config = dict(
    n_layer=8,
    n_head=4,
    head_dim=32,
    d_mlp=320,
    norm_eps=1e-05,
    rope_fraction=1.0,
    attn_scale=0.177,
    parallel_block=True,
    warmup_steps=484,
    schedule='wsd',
    train_tokens=133700000,
    steps=4081,
)
Each number is 128 + 32 x the weight over its row's rms, rounded and kept within 0 to 255. Layers, rows and columns count from 0. Numbers have three digits each. The size before them is the row's rms in percent of the matrix's.

# q: layer 5 attention query, 128x128, rms 0.089, rows 118-127, columns 0-127
# k: layer 5 attention key, 128x128, rms 0.0867, rows 118-127, columns 0-127
# v: layer 5 attention value, 128x128, rms 0.0719, rows 96-127, columns 0-127
# o: layer 5 attention output (transposed), 128x128, rms 0.0774, rows 96-127, columns 0-127
# gate: layer 5 MLP gate, 320x128, rms 0.0971, rows 0-6, columns 0-127
# up: layer 5 MLP up, 320x128, rms 0.0871, rows 0-6, columns 0-127
# down: layer 5 MLP down (transposed), 320x128, rms 0.066, rows 0-6, columns 0-127
q118 068:166147120127148078154110162166154140123108118149117128135139145128119095154077129109161094118177191133197089152111166098107151118118170128102160113128176146151105123132133083231170101120171116095043193104164101107180141082107133150160170061151135185149106124156142169119175118110157124166174163140103060079116111149105155121134110116118153126133156111189123151163097086135081185112119
k118 101:111154046154132088117159145163156135149146085096153099113141117133156085149133103144174152115110139136083120116094146117097144122113062135087115127060158103117150145077062152148113143100121144100144150215072168215141124078096117130142103101196104165168128119192125104117097146108100137129088118141164167092113112123071163124101134088169075075172162148136138157091183116106135069142146
q119 078:091149185124149112118140090107155165119157061101100181115115098127159108177080163180095108098098133174141131158211099120116153055167129103104155119129129101083140172076133082111149097088067117112131091122144085131042154138123144084120139123149182122104089118112136149135123118133102117092145196094063131128127134092122137131119138162113149113146146118079125157113137135149034210100162
k119 084:151160113152189206091142145123134130106163138129170110120133110133142066132186090125125147104126163145097124092112147219184169138134135106160158094122157121101115144122163141112079150112107145120167084155085141177145142092143156139140137162074098135146136049110161084110086067144135174141139102107195109063165138134096164052149168119126164101121146052171153124142132154081108097093140
q120 072:142135115057140131148208187159123156119157085144143119109064135114138153118121141185118141129131086133162090129135138110118137080137171116183172133109102122142158191182100084097114150129182154138150178154123177170110102150126113138108123143126148079121220171136121117151109088090090091160163099098116168062081091140169208101159118141147163053170127149124170108132113103116133098158148
k120 104:160156135178116139113154104111177097126163128078160078144136133094118095118086126112183170075146104110073175134197178113084126121154098117076148126098180106136125108121153184213090154110153162089126134142116144141154178039086133151182164120144153164157158051144126148178126116121147119137089179182192152144125118134123137152134159110104078105160145106173165145128163153102110105107117
q121 076:152176105130070188124140169096142159170171173169140125161109185110159075219104091146119144162140218111150148128106142125122141112126099164178097131127111136119160078086167126130095112122064094169177116127161136155206101081111148076141192120118104118069118138132157077133103145134073081119157105202113143146127123131127109162137137162141139171135164132118130174125095127176132161147125
k121 086:124152141147132076117112146151141114107083134072074097151187094099072142059190156121144107141139110154143095157131110141148164103123113113150084106127122116096118185186121065116189177181185129135106138103163125120103123138115113149115125163080191118155145141121060131117111164149141171143160144127162115104141136166166160059181225152181130123149083178090109135116117154155135136190118
q122 148:145131075196089108164136112184161160108163165111184094164102100118138127180156097099139188097162145127075141103196175133082174108115077119088153133100162095145099151130113137157082179063141136111116148153078172154141120079110109106125174148184130172155174127134162096131088155156132168110130164156131158085095088166125158160171162120074109121141172148151150150132154093176147076110143
k122 042:109090149087158075117163121082123148134129121065110198133163158111051126123108157171136051134103105113118146118090137097149089114145129091105141102085123106174145083178087164083132112173161119140159136099107115181124139180073122083148135133130139145106149111154076130159110077110137077185144060065147072174146157147070175129109152067111133094150086094105139149106118171110145113104137
q123 069:155146141132131116155084196171167078113119122128131162155056120134151156068126121135135137134145117141185110124125127197141128124140183076156092110140137178079184130112114143074125101120143108115073175130118108105122092106163086164123091138152100093131135167075109201069155147038137117147054134148124115152139122129155102064074203113081167100119090168136152130097123138148114110160099
k123 142:108122172112160154130102164100076087143118140149079168107159164115072154075085148165128091146093129109154126148063072126130128143110144148165103111150069169105134112132149117114193098172100082197139118083164080082126148187154138106078095125096122137105111157107086140162130115123165132153122104066081119146129169099136096095115116171169179177085088105115040083132075112109125150152117
q124 089:114106046177086067137137159177069121170082151126152139094103149130128102162089142145131163187131162136114148145222157162139190136127136134088205082129171120148108136173133113188145153125161123150153127169105163145155094124102132090134149120139108111119126112164154120136119117150192147136159108156110078126086116136133125162201103182158134110121126121222105123094128084157147187170112
k124 131:076125197095156162098094158089107156127075113136095153133124153170097131103155149167094125171094071148145117156064091138168045142096114195123099125088092179136133115170135114070138086139118123184104122078160107083094159204118155178099102110082110112100111151118112179141132147152130134162137094063123116133117154148178094135079113134145161134105099109057080097148092106102118137140127
q125 073:128122132151120100131137103111145128075139142144141140186133111144147052133100048110168180127195119112091159149075163136083138160115172140162089182129108144155118061121122161123141125150205182107133140140138168137140110083180112130120116100119132183140089173166086031152102156141172186132129046145065165156091112130124113120133129089105172166090143116122149134099144153138142169106104
k125 077:129148113100102072134086107127115114074113080149133176111194104066155139145154143161078111156115118112094089105106081117138150107110128143119130137189044177172136180092145104130163137085145122192096154110118123109097130181107134148106104089095131128152077110130146188175140159135144166128146162095075101156142131141137109146085078047088083167096047121123100096141179106156167156124132
q126 082:123172143108078076141171108149147136051133121127112159153061141121116182147100156066124152149156125164167152140088143123127156167149111114108114148189164176134128079115128110173082136108126136145107168174136181124178105108068124115063071132125145135125150089145080075139133166222164137133147152188192155093074072113156143155127143118148129076154176139091148132098149139157098135144114
k126 088:102109192118181157117086125117093144068125099135096122120171145137116148075156171171129106118085159082136106188112081124125088116115125157198098083135081157173072139140137125110146123130079097190197110071162078079119181157128105126120134131094134143134104153093154101165143162152095158100128098121093055138093139102136114152093133149169162172073071129106069108160127118121085168168136
q127 082:108145145138119156201150089194078188172169104110113134128132142118122137123136121139177161132138162090176114128155099105100198123121091120107183167130134119106118136119162147079094140147244154079161107144119163131135112116187095115120192099151171129081102125102093099154139123182137094084076136099144171141134150126161155158151194138115086206104139139135168141124136136172106096138069
k127 087:137127135095160096088095149063135121129084119154115149141073149130101093078061163097119103176174109150128129112140120162111089114147147143128117082166099188142121047159121129073155119165103117154101130072117175144125145141060176131082058121111091036141100133108174129153155123134148191180109081101106068160120109133122086112154122090118159134141092085138093103121138160142081159146172
v96 114:169121164147097137132113133109143057128113213139133146120132106121121180060096149109174104098071129061123086119123114103124181142088097102158113165075127112197127133082146150057106130076197125161124135123095131154154123121147186129113105096163140176108138158169070133102079088108168106129112096116118094101083153112094165103138127172133116122105113102115108123210100134136070146080178
o96 109:083155059146177095117125097140079140123242104100123144086140117121100109125108125163132099172080176115111099166106082148161174130079115119161159128111140137110092117108128158084135156098150172132115141145161163149082116074200092105109138046092145118149134167128145086154124112137121165113155125076134114155150199131154153158177136146105105131174114141127126193036130116121102112085108
v97 098:144158111118117103099114089141177101096166138134135091080130163103149156087162109134131199151149109117139102130139077073145142059119182138106093125153108164105098117158106063149193111144162091125151113144086128154182140087028151138112135148094137114104163148168173102153111141132087130154164112186180080096126155095139089156178127115152200114089112148103106153195085121130096117094075
o97 097:089073172147090134133151103139040137115152186152145138111112116119074126143141131104134165040035171158135159147099102076157152139166149123126099123163168118056120102109137112090162090082081132134172153108101156126098129110108130149122127127082112168155143109194146161169091127135152178141139134115161093095175145123099125134144135078172101146067131152131057122123142094134183171158168
v98 122:170131060138160144079095183159123122076151109136123090064185176119109143074103151108076137114151138166143102145131123068135120122097134083114153124123149148172114178105073097151140132169086138148073103126151103134128156080088140174058175148104120130116151099152197123148105160140115115136105176131163145110185211123123120121157147117154113105098138112137072119168093168085123033109113
o98 115:036104143167163131115184113106097119090139156140132119101114098069081129095142111099146125084079187139157104143079097124152088141123086096148166104129173153107096156098131131118181151088095139086141104128107105083131159089115111147129138149157140154153132077192116116200124184148193129134095158167107130136133127180087111132099100082127104175096137146128009128128085112121175100116102
v99 121:150085118125114132111117096133139104138083115072085151141129129185116173126180106144068048095111122184130133120120193092160167163148155124077144126128155121150093146104108143131170143130116151128065076107089127112218123124112086126025130059124151103123140071197123143130105167172106103100092118110103117143151147130106110066069188146112096081153139126098114128154103096143106126111108
o99 103:151155153081170216095083108125110106101161115100087100126140073163132082105117121124167053100102097075145094098110124158143091101111050155173160087148086166086099129087104136141170106147116125127148104113149103150125111113130126136130133125139146151147137064156171108181163156172148023116157088200150130150151156089067104106123135132156140118165203137134118157105109122124138114085116
v100 110:131130139128151174161152178196143103107132119138134165122105116129114125146199124166129147099212106126151048083152127163168141190152109089120121134177128150134148191161139152146158171145140119125097115126178156119099185140190131132107077106089124111130104108131166191125119132149066156106077117123171133104209145104103173121138110075094080108124139115160104124110132138189121194098061
o100 106:079158124122169112104152106093135203125089151142129125131161111111058112144169114090096106100117128075087143117168172107127132205164119189123159115141124167149133160139166117156169161199106152131110168135123143106205164141116128124132144131087159129117146052148161137190147133118151105161122153034072116112102184121108133078158089111144136093181074082113093095155123070142142120129129
v101 109:094093076188073146071126097140116096101156123097182112118138129153149162123091114086120144083087138094077115091151127110172091134081107127151100131043133107103134100099104088111124106105164102142137104163118118126148128162063148178135101138149100137013142170141099140135100120095123134149124107126095158131110147104096124134198127143108082147152082179145118122169081137170080075043151
o101 106:072126100186121146146147121140041170096168108117191145105127110086108111107050103117117125099100201144145114170126108147089124139106067062168086124148109066123192087114095126133125094110112098121091156123148149134088118189149135130123109083097114117176151159143157106178073129140122112117113078135146138157126133170094125177188103171155100124093097110154087148041131093154109109113142
v102 106:159142120159169206115106107197130154169139150117089182106122146127097115116141168113079103103139144178065134126153185086166092146106124151092154107173104139135085062139154097147109126126116076077147093154107128166079108112094165152106170175115172165096077173152125157135130109102147142170121103150169169175183137190197098150175160125133138091121122175136124113105160137142133125206112
o102 102:124059121174106144142128077172126078133000136169116147106138167126115198118151076104175138163136159110080108095113191190062125103152109158117096108059138114104081124143128141127141148099143138147144113073122108155117130126099128137109179169109126097121103139170151126161135136122136114147095098243097174139128155123133115117125110125186129144079131121151167093100129136145099124122086
v103 109:136153086102169149043132172107135108160159168189180174051143152103161150114100124118092193126096119186154085164137121147142145098032161107122136144113148133108168081103030106182123112180112138152154135084164149147114121122094131152144137129145142099068129131111169104187087145118161096124092153100134108094120164078116104120171070106152141155151127160132138131159098124100101106137148
o103 107:091083161151118100069125081100129117085139150122154162134148104099094120115170179082177106104083238179132127174099102146157141155090133047123142107169189140109142135131095134164129168136136150106082150163158132091080120146066113138142116104106120121185124131149102152118074138137158163113123134121138119187153080151138098139131112104137132097091146122129000172136111130118136114121114
v104 121:118062151162063098062116065130101117145132094135149138169161113194116168102175096155148132146080093159110114182143135083120119094124132047084108134115144126161096136119101123176153124117116129148108168133142106144133164133108163068148094147132204076154163107162133111115076153086109110158138149162159089135060163139132204090109123101123070114174117124132093148125121126181097119050118
o104 113:148113120089103127202102103088116141104179157085124161097175101151076130114124115164072120094086157151152140151143143072199125164108093136142162067107153168104120110081177140129142077072129116122100171106106088107080067129134152147136085091164099165133174112084163125159182104160099104127152157100105125131158091132088131129128137193152085115145152141167088200111144061157164114168142
v105 106:166143133139095087116127092141073118099167116155108122115141075133090117100198119129118115152147168079099165119152138176129159127111102137116161095178138130115147129121118156163069122108114156117076146118103098101092152090131131146112134187104158211146112167128096097074164096124104072124165159156145050129065109077126090115050101096162106125092113114162097181131094049105099143058122
o105 106:138055140049145081174086179143098143122144135167102101087122104096099113073096116131140118172101140156145139189149159126179120131184146146125200086178170129064139137112100130126051139131166125094131153121071158112148179091115118130162106160115150152114135169146102120174168054105122151139131196169106090120137165107115132116141148101153106144124168188171160138091130151149122066117094
v106 111:162097129165139136101129151112128104069093161216134156146157154146084190050153112107122126113161132169132093100156140147141161133106172092140142125116102116169105071123108161135091132128063116082100125094092089087106129130111121080109119089119142088169070115104155106130129080132218080120115147144105143152137126114140154161121170156119152133116082078122096153192108084186137179053077
o106 111:127141148144102134158080097114109140129192137137154097128187137122130114115114169134090079126106236133143153160147121122163153161119135150153213120105175154090080143159174182093105152149105181135126141053130104128187064103148138123183124148087168158144132139092158099144161124125119095164096121117108099172191134110142117168150151118127071180149130160127055127104111149189131110087083
v107 135:114113149160101137170160168119134103088107140083163112162115158124103118138126196093138141128092098121160100145152146110128124211136128083163109099072063085094071141085153114144163078132149177123061098113102071144188127176139103139146145110137085156161137110123112138133147033135073078086155114108083171126088139175077102149144098146155170108157129125097123131185155089140116136108069
o107 124:213191123143114109197135160123050155096180078129167174122128139153243124090079130163147112151112148087139096118141073129077160166150139137147109119107007110148155142147092149109152169144144108112126063100142159123148125121125137096134115160141150119156089120134141079142104118127095055118128101139131118126176179173092126113119137112135128157152128114105106165103122124110107161095153
v108 104:131138138103174169125120148089083124097129137102124122173111162071148117157066140062099126098080169092125173153128133105099126102132156157143058108075097133104150109086123152113107136109140065123101102113114081114144140126095090129128109094159079127121156137096170078132125152145195193106126082118074159154152137115126037158118175188191124150062168118089143084087145107121117093162175
o108 103:138167128160124149068161173142125134140146123137144116166120141119197127105105138171153116146188128170174145071112048121060112090135141092124077186112147124148117097117139156086084140113102136144143054153166131134091099131134121114086138094130134116112090202129102134077121151150108114098113054221103136147085142086125102083133157150081132147082100133066185096133117157147096142068135
v109 118:096125119075179095130147149115139094141137130083143112115088162130096150063137130060101129123124140084145130149080132170128152055092164179136084090137162117111185055147092088164094094170132137119128095127086200176175124065087084172088093109121106135133100128152113078131082129203141158142106134145139102137130170135160102098146161114099178131154128135054110140095112132096081157152094
o109 107:085090146148121114062133098128086084121136184116031133179089145171142069084180129109147137110113125128104103122116143120154099110114158128168087100155131152086147077135103174164113083100086121120129167110141169153086139111063127106142107141075077168132062156196177136148087166121141143118121139171130108149156156118134105180088169093147159117074131186089095136123145205122123152110138
v110 090:126175160204191116183124114168101154086105107147103076116117135102124124160110161099115073118143170128113116106127133131130097146152112109090123103156132121124129100117187173151122122121154129091121058167091096134090096056129142150141163159175088175051118113153135135125133111032143163112164174150146139106117128186140130143163164102201186083087131158124161104110156103086079067127133
o110 091:134105094127146105190156114177122135149095088148155111119150162122181192162150097126177160171122103155079117125110156146039161134182134168091116110099086118150132091141123137124076113102116125135170110144116112158096136055131146076089166122134126084074099105187108145142154162100134168133114070224115145136116168114080109110081139085087140160118165145128194100079111148142127090075114
v111 119:107128119160102147159121163123124123175117158070132122063079147234147158128145142140109093100101093143146196134102127096076131052114098153097096107154140066084140088146095120151081130149107103131127110118047155128200121117083135117148084148114103102146146154122127106138151189182079091123149103135119116133127117171124142097130144095125101101220089164113098104065099115092129160165135
o111 112:169070171134092213126122136130173111137132120114055151136041125192136138099125112130119111101147102152103093106148104134101082098107114181168062082139105160133142107101076142094124076130141122176079123099119126181060117161089158109094095189105103147204135133150162158122083122128138108090154161158117150156116135108158118112084127094101135083119189121126185134097170132112156170147105
v112 091:134130106114230142085117233118122125158100130086134129088110101075164155103082139086105123096150129097121106177129148121103158148116154139121104132137127171107184147154151157109145105158115165169196168132156146105142203131116112132117144125182138177045114139171143129141125091172115127087096190137155103178153193126119124111122149165162141174120159140116148138077152159125079054134115
o112 095:101147160193169108076177120077119099159125136101059137166126138102139121157159109119141120175117089135163129125135068134088129146137149082101137149131128149145111140104146104179132175198150135132144139161137149129100166179139121130095167042121149155113123132211109101124136159123164123076127123233112107128104130169166084156148133090124180103111121148111017146146093127119143073110157
v113 116:161121163167146130108155069148115169129111135111109154181154127134089142095163133128145135146159127075088122102156124106132144148185067126141174081197154121144208137119181154189101142147117076131126071141176134143113115121124199142117158137148156154183102105113123126123102038068139102144094131113171099131209140157137195124155131142121135173133142100159142198153124105182142098156082
o113 110:116176132142159082171150077080133134155073151131112163109145156098086155127152034093139174160107159103131161157166163165134155138152084132123168104081134162104142141152124154173084183108117138105142094087117136113150140119127153100131112154105140137058132118111115140193179147196102125132107111095114119149172171121132146171111098095183098172173137146183169118114128164188105088171039
v114 119:177133129109155189067095089150130128096125087156114109199110165131148187098057091147054148140118117176101098135120123106105112100110099127145148123089101183141188138107130148120089137137069137093110135112186086111063113151080112127125148113144186133140114130160145108106143140079183172158030177139103169150107114096146159131173183160146146136143132108124142101172127097146161151088173
o114 113:129143126113137149137112083137172159180127132109166106124160132123148115143144134176081123141136188153142126105092115164084107094113104076119165113102195115107060149144143118106123142104168138077138141091089094071089096134139148098118140088193130136102149089061102137105142146169133111179048096181112131142101089123126149142171107194113136164119109177118076098101048147210058122143145
v115 112:114125108122181193105143192115111150206131088091100091056109074195122099131116092096095078127103125088094145144110096099158137144127148124120159182136143139080163135113152150115170161152122163163169166138150180122123100115098081148107112122167119093110148164132135181164135137156160136094082179106153112120155060148150174081105121134153110138073159082145144177063163159131124060150104
o115 111:090179188106164104097162163117154111186090131113075149174126124136086124145173123060135117131161110096145094139184192114105109097112084081126154096135089170147123140146093075132138121178107102143135094165120078181081158155161142138109092065136140106137139139177085131062177135132179141081118136155160111142081063135148120121104136094144161109124113124114085144156148139120105032090165
v116 130:126123110118072119088159103121132178083112198075128114079120161136166150140121104187101149102143118166150164086141159109114102131174148123175155129115145113103050133107052119115172125141086100135127109127074171142152168150119183104093068118107081136113176112115156103121116100130131153163114070114132170141184181121132115113105162092118131074161155138109091096225058153079146096136128
o116 126:140098102138137192098155109108122113097139133099144112092130085133105124108125128093156142038086142137151136082075000108120115108105106139175111092165141087102116112070146107112164134121089133168093122140159122107117110129115086144132131192102210140211116089090150068170115131128110111124104066080117166119126152151103132138129107108164097141146165098098171092136116146150204111158105
v117 112:151092085081155166144136158115116116081075129089153163144145143172178142128096167097120092048076165154130130160165182087091108163070116116150107104106108108140137159088122163133153104122164141081115089155088115159191119132063100120093131121136102144095123116176150099098147053172197122092151117117078143149160139163100117148121165113113131120061157149091146060180167151107089157148136
o117 098:202161088128124129109135089126102114094133115093102104139141135113217115116092116189161104132131132138139109095083065172094139136099113100159112141089116099164079169127127160124124132134101160098142058138142078169105144129154112093076159097115154120165098123189155101100140103087133049127145093234127122145075164115081130086149132117144126162087152124073195123116137179143114166091115
v118 093:073094093091059143095109180141105154117107070082148120154066148144096130131125120082086127139108071136116092136113158071198107129163159143078178127146120138223148142081093142157153123124094119164095072157107130143118107141049111195144158111167134093111111117163098085158146141122138133130123120179113147171126135159191182131133143187162167140093099121083139157144162118155128084121121
o118 096:125173109138092114150057111168078123135104154154110151189091190176152137150161054071108127116120093117167092119133160116076124094110066069139080088123060141100124140132128160107139078063135101132148068095110129096120095110134147140175093119120145090078136101139141166141125148129135095129148068218099121169144097119098088164127140161130133166093155123151096149133140142165070089145172
v119 106:100112130133098035175059124160148131090145095128101075056100111119101133157165104154118136087143104143163115122127168144126109123111154115132107143168161153097111080137170086158061128164173166054193156126087164096100115156198179079132100166090149115095134126048159090140152124126080145156175122133170105140096118118098074114136106103110074075173109128126135122091109124129129125148123
o119 105:156025146141079128114087146114142117100125090170172070129117133144091100143098151113106092114138133137130128106145166099148121142163158235100126121131143129116152040091098130130123106135128056128127115139109143146203118179109132131121155153116130124183119172160146159131098095051088186105102169068129167073099115153147123111111107148185155097160147158146132096136120094077181131165147
v120 098:121146107150132152141071065186104101077173117108146119143103136142185155128117151103145190183141187125159141103127139059179092184140143143129128155085109155108166111101195095118121168167157138171145116170145174119081122153170159141176134154121116177125140153115117126101134178097123151141110121109170139138128156139158170144219129140188145086101108184137134145112116187150104046105077
o120 096:052109131182167151146165169142048135151046120150186132133104133091050148132095113109133150141097153104147111118119154125106135161176132132082102111138056131133135110126106089145196142067099068123152106154099152114156140149112117076130130098134114123134127158149108114113104160112132190105151123075123180159095100146084152160181126181156139127096127104154101068091076113195113145188130
v121 118:113152108169165151108152153090140132087178141159084157129132113114122130072136094146055120105106131169104134164117163095161083128113088139123088119109129114175159093130137130163066150122102103090195140145128104166111134114140153122151196196104159121092102131092126067164102131047186157160079123123145129127123123198132128134200121160121083155102118205150138152151184148172063171127133
o121 107:094095094198095128148111072150141126161088149115189113129201167147114158125145095162088124148155151152105159085095197136084146117096081102123063118057135111138164161153107136126057155089160136092109122138135049138143097118112135105177147113080108137092100193181101133137102102167122160131100117155114131160117127127156136135117116148175123125071107147194108060109104105192125141159094
v122 105:165120169115143121133105082133161227116106162144116110046115115136137086118149093161123089148188142129108140079098114127146147143124070112119150164182115093146127130193131181143139139113063139102109104146139142132126141090184136168133073143124155126163154169066123145127143184126192175174143127131104183113184188099199136142083158114105121079123168129139087109128100123164092108172167
o122 107:101050093125148164082148113146173168122105129114104148121130133115041148138130146075164119110141126110074153055166115089136161097123127180114127125134197140112107155085137091129138121126095183134152192115137091093171146110185105111126080178101130082077136112089108128164156135150163189124127112112094134129102130143192153139082160091151105139109131119103189081141115136117177078129036
v123 106:109107126130128172134132111122129147180079178090123115108123114191115091114215136153138099139118113174144072086105172127100118154118078088128156129127076115117142044129227144153138130061151106111145097175137093078103152182174126110130138167099149109136067156107125096111105102100177136106177107185081134181072115103156112153160128131119117132164101136110095193134098121142168167115096
o123 104:175086159110077155215065106148152129129136105154119144095141175150159144175082139170090133154122154139109133119144200147074187113139082168134159132096104136147174155130125127145136117110115125188187118079139128129115138157173124109173119190067133132088120129115145076139098096143046138148122133140050123131127113137192120145184153179216091105150115090132160130125136115143135170128119
v124 105:134106121073114168131135154127136105142089095131094127103150174078069124140102070151110145113193101224153140131097137095135130128125145147076138124141079131104053123159074101121150099061115147101130134099163039183139132113121162097148142148109101080162160111140129129146150186138132111124209149175073140126146093090178110137153123184170198106149142108151147103163163101117148152132164
o124 101:173105122136059126125125167127169129127096099141178118144140107133210124112156191176106102093124121101152125103122127102148140130141123153109159159112200094094109160138159112056155097095155153178208105072128071125120093095141173173119129177145147073110181058129091137133149121111149104128125109198137094122164113087159083142128137156082156148109154096149103125182134131055164164121161
v125 120:130100142162137069083142135155144127100144136116140136200154118187127127143143124114056145171062128154069177179125135103107102115121088155127121120024163169106162123067141141110110129176127114156085149090107107097113092162115083137193126075191156059142115101148095098140111132093068086095114192117137117134070146118112179113115107109180108163151144092132101112106120112142169153130137
o125 114:154170167121098130126118145162152134115187150101128170092138081142133117140121121162056068164118170184174124168149109120116095121098133111107111108107080178136172131149139103139087114141170055055066100139132139098075124127146143109125140088251126161158130131081105117130137153174114069128174144136108166117133074100079145131120099178115146147158127152125099156066103185170134121137132
v126 104:151121142151165071113152117079144097090153200113138130192169151179195107117135182147085132169104109121108131165143139095125132107129106149120127081073146109079142102134154124212086081137112133149063105111093090138150161126122136147133114108156139091072121078111150158125138086138123148174096083153131184106188159212078110090159171128151098154165105146105117159156086144106072145099103
o126 096:137131152195115183113140113112065127127201171061132129091145158123145127091123091131164183112114190125077164153126093179105131115130101098109056082122100160130167096118130135136126155139097070115090112123126134110112127099055141079159125123111108175161107113124157115173096139180080072190160129170118132133169184124141129140101102089134075139106120178156171139081069134128138142126057
v127 097:141094116069133131109138141106144105160086129159101062091102095199167094203114068169120137064111160180164099084097145118125186118151119095136145163080122115177155090171076107149171099093128143077139162115115158075166160123128152070106148132130158126108139111127142126130138095185170118130122125099113157125136116133133181063146176132134068161155171060103137078106135124110143158193133
o127 092:185110097141090137064147136080225119165156103097101086167138138132130106144113171102105082075171147082129090071077095136060130081099077138154216127127166165123122135118158104147157096181118129137146126163164113162096145129185129117092167115173138115158136135106139154080164105120108069137117130085157112117089122131176103066111137150115144118100164117112129145210172123134166117137127
gate0 077:104169150137095085165110066110139124148144156108136101159132126091139114172154069089105148181147104077097158094167119093144136150096127097143106110153130137158037113084133170120113113070119116121159182153074139111156081155122114071141156163133123121105106124164168035145102189145150202153146152202122115136078058170133121186165146124107122124129136117122115162110135151174082158113107
up0 100:114070166096171172111114150047085111116140133169148115144123113098119099125076145133109151153147163115172105138139058148189162125115125064198125151123133183139088161137109176137157122172078119145138114102124135116058112164165116124113070123081174059135102095069107105165173102132139176068114112105143127132137127074109144138125136141132133154139109125100091136109072188139110189067086
down0 098:050196183089156132085146131157089120106149128136091115167123101171123125114153167128150133132106142078167111134102063156150161121121103113149163135139105129160096170185151098131149139210110125147126115122160116120057114173158120085061089170120139120144093075101174125159138142133139093139101113008164148117144153144128123186086098094146125144124092153078113105166069154159149135103135
gate1 103:106128183133133145155129093197158136103133155068174126167110130139177065210122090139132136174126132128138143116093172060094078084140127120151098167064128151163104101118121106091132159082144116128099142148120186184147181123147093148216134121144110148177164088135167104136099135090120133077166056140169135122124091108114126107100145122155147143175144156099146138146199068144120142085132
up1 104:129116070134117053141068151179087179116130141148124062161063124129112159098174120128217087143128041141097099069076099139137132152111127114113150136096119097102155158138160141137145113152111145136129185163041166128149120094059144114116144108173099136099153128116185081099074142136098170160111136147188157100116092126133125133130134134172108073121141091119080117137081100128113135126155
down1 107:089124154104173106157132161146121170103172143097223124093136121162151163144144105078120171113111124114152132076104140146169112142092159112076070185106123160125117130125142152116071159077080134160071106170122144091174116130194193101160147124121181101122178144163157079101121125143140109134141122122127102133129171159192103145165152127140081162107145124168127161222171142124176108136069
gate2 115:154101143120166116149207128107138029140155062108132099143113141159111098153161142106133188110142156076173156164169127096101102144210065154082128145108112121111134114089138137093099141135214117114185085159118100074199132121109142129154163114132154131141163161153133139116177163181112159145091151155115154101128083158173131125157093059139140133100112178118133149108114174118132075137146
up2 095:140199097136101068153111124104181110167121117096106135146162109102153114138133175118102125137061126088123144095132114150124100159148119122084152130105101086122204146135138148128118096178122143130155092165113106113153150140121163046139096184103111126132192161158122129076158153090087196120130177086179083099192097131153120123128187108143178109071128144117152162097074124106164064169188
down2 092:118135100100151106104153181121100102085164131181175110100132111133115125110133098153135145139117160132106122150137170083106145107072168173139103159209138110165133114151203114078128139107078088117103133144136116117151122133166114157164137119166109098123099066157098136067120103204135131096167096208139125185121136102088137063164123091088118135076095148110164245126133130140116180102124
gate3 108:127125094176133134171187159120140137089161160116115131138108067043110139178077174134126138165185226141107143152093075117135124101140170137114156146120132123105074136101149122173141138084171084084149123182068127166099124114142090139129151117125113153059121139129132162123105138143081108140145091164094165103066135146088145149178149113077182158126134154130176147138112156143054083164097
up3 109:144182165139124118138111142106121143077113117136129133109140146139100060159142142140139128135089173137220102129123095062127163153105141159102021095176166078098107079185155134133155180109126140116112146163119112144141088108104105123158120146123094174110166157187093122089059099137116095179139153123106113153118114132136042154104130081108123154125100110085113136213079175156118139090148
down3 110:099073119156084100115085096097107155135147138094139090132117116118135121129076138138140139098116121147183104193171107095146048178156096147201091156102154133146164107150114151177157078130137184126135105090102154123069151154120145125126130159152154077150131114110157168114163133111153164128095133219138122111094184103170123132170123149137126085065138092173164107075127042074135178109137
gate4 085:093141150169140116081182108103121094144110135148133140113171138130133138147055104114150133110131141110104154100173174206132200093112043123110136106101105123150099135131188127139146117175177166079128156157159099142073141135186106141129091102107158096187124089130137181156149099138157109086110162125157142177141074162082144153164138106123128071191124078098154134152141117170146062059154
up4 095:127134206130106132081123126111089133139138159185162134136146162110167112064118156144084152144099124219142178135157133134153168111118198184168101147121161119081126113124161144121114092201178109107119122095116163106127190066090131103142117142080094121164093168130096138142069145169082110137101176161148135169142050100102134124089156140073147121135118172064131145091131093126095094116142
down4 097:204161115100155135146082165101132114112171122118149141121088081118108107100127092080119134084162155087137185129169195060139130138152143123158143165141088116148063133139139111075128119143090152156071118129125124069198132136190111120105156125162155117163080133106124085109170108118129177083105102210142173130109133159160115074139123048132169122138066103139124163150144123163171116156079
gate5 111:148102074164148125135160084222125100141173181144164065151163118148127168137111083144071152119109129076102137107125183152109117109118123079123107077168138129155139074069131146170102135123109157190119141147170104112137088158120114144132142180147080079205095116108134119115137178162093126096065154111128108192119128162148087162104071148139174114186125104149173147072119109112124103157121
up5 104:100084167150126128130154135148154092078147114109117152058107164132114122110157087122158113163129116146090131160143141104066074164101085137130125143110085117130088146068145135078124131128120114135120104198163116169143119147208122173089108072103105114200160087135169122084147088075133144092116099136124099088117123118069148101118115126169111099175106106200145082168204038147142099126139
down5 105:072169109138170153162091102107128145163138164121183101134096101183107151207136096179165149075189105111126179140138098061173102129054142135156155114126119134139130076102103160177095123131148111193085105100116151118154087146141059130142158145085104134089140106152149159100145151092176130076155096146111127125176188104114118093157108159090156135150056131173105126088137117085145143125091
gate6 118:124139077166114065165123129108124128079160150101128115184104108120106150114118079160080118039209112153140146100102167107141147143092183128175128112144157132124166118079124166154150102114176114101127143153141149141162164142136111066162096101141121175204142083175109058132090136065131147121106152160125179078134081143125079106140121154156136127157123159133119158159064122129156112131216
up6 107:151170111130156134114119080105110122188126083135092117044128086168145102172103153132160179140139051116177122193164143130097134134154136125083091147114092161094096115147069077128164098069110143144125124145108144123150176117153162186099144145103081144126064159156069151130114145175128134138167117140061094122120147174081218131118141078134153159090111133114105129071147120177096119123128
down6 103:092140061197169120186111186112092170091133102092077152176167142114112168114161079097143132108161161146131167135093153171163123113148114083148058137110157173134081116115151108065155127160082128143100088116146156096130141093135113113111158100152176078141128137165178109092088114100110132178131150166151205160142134105140148074155108127141128092087090171075144155092101174123141091101169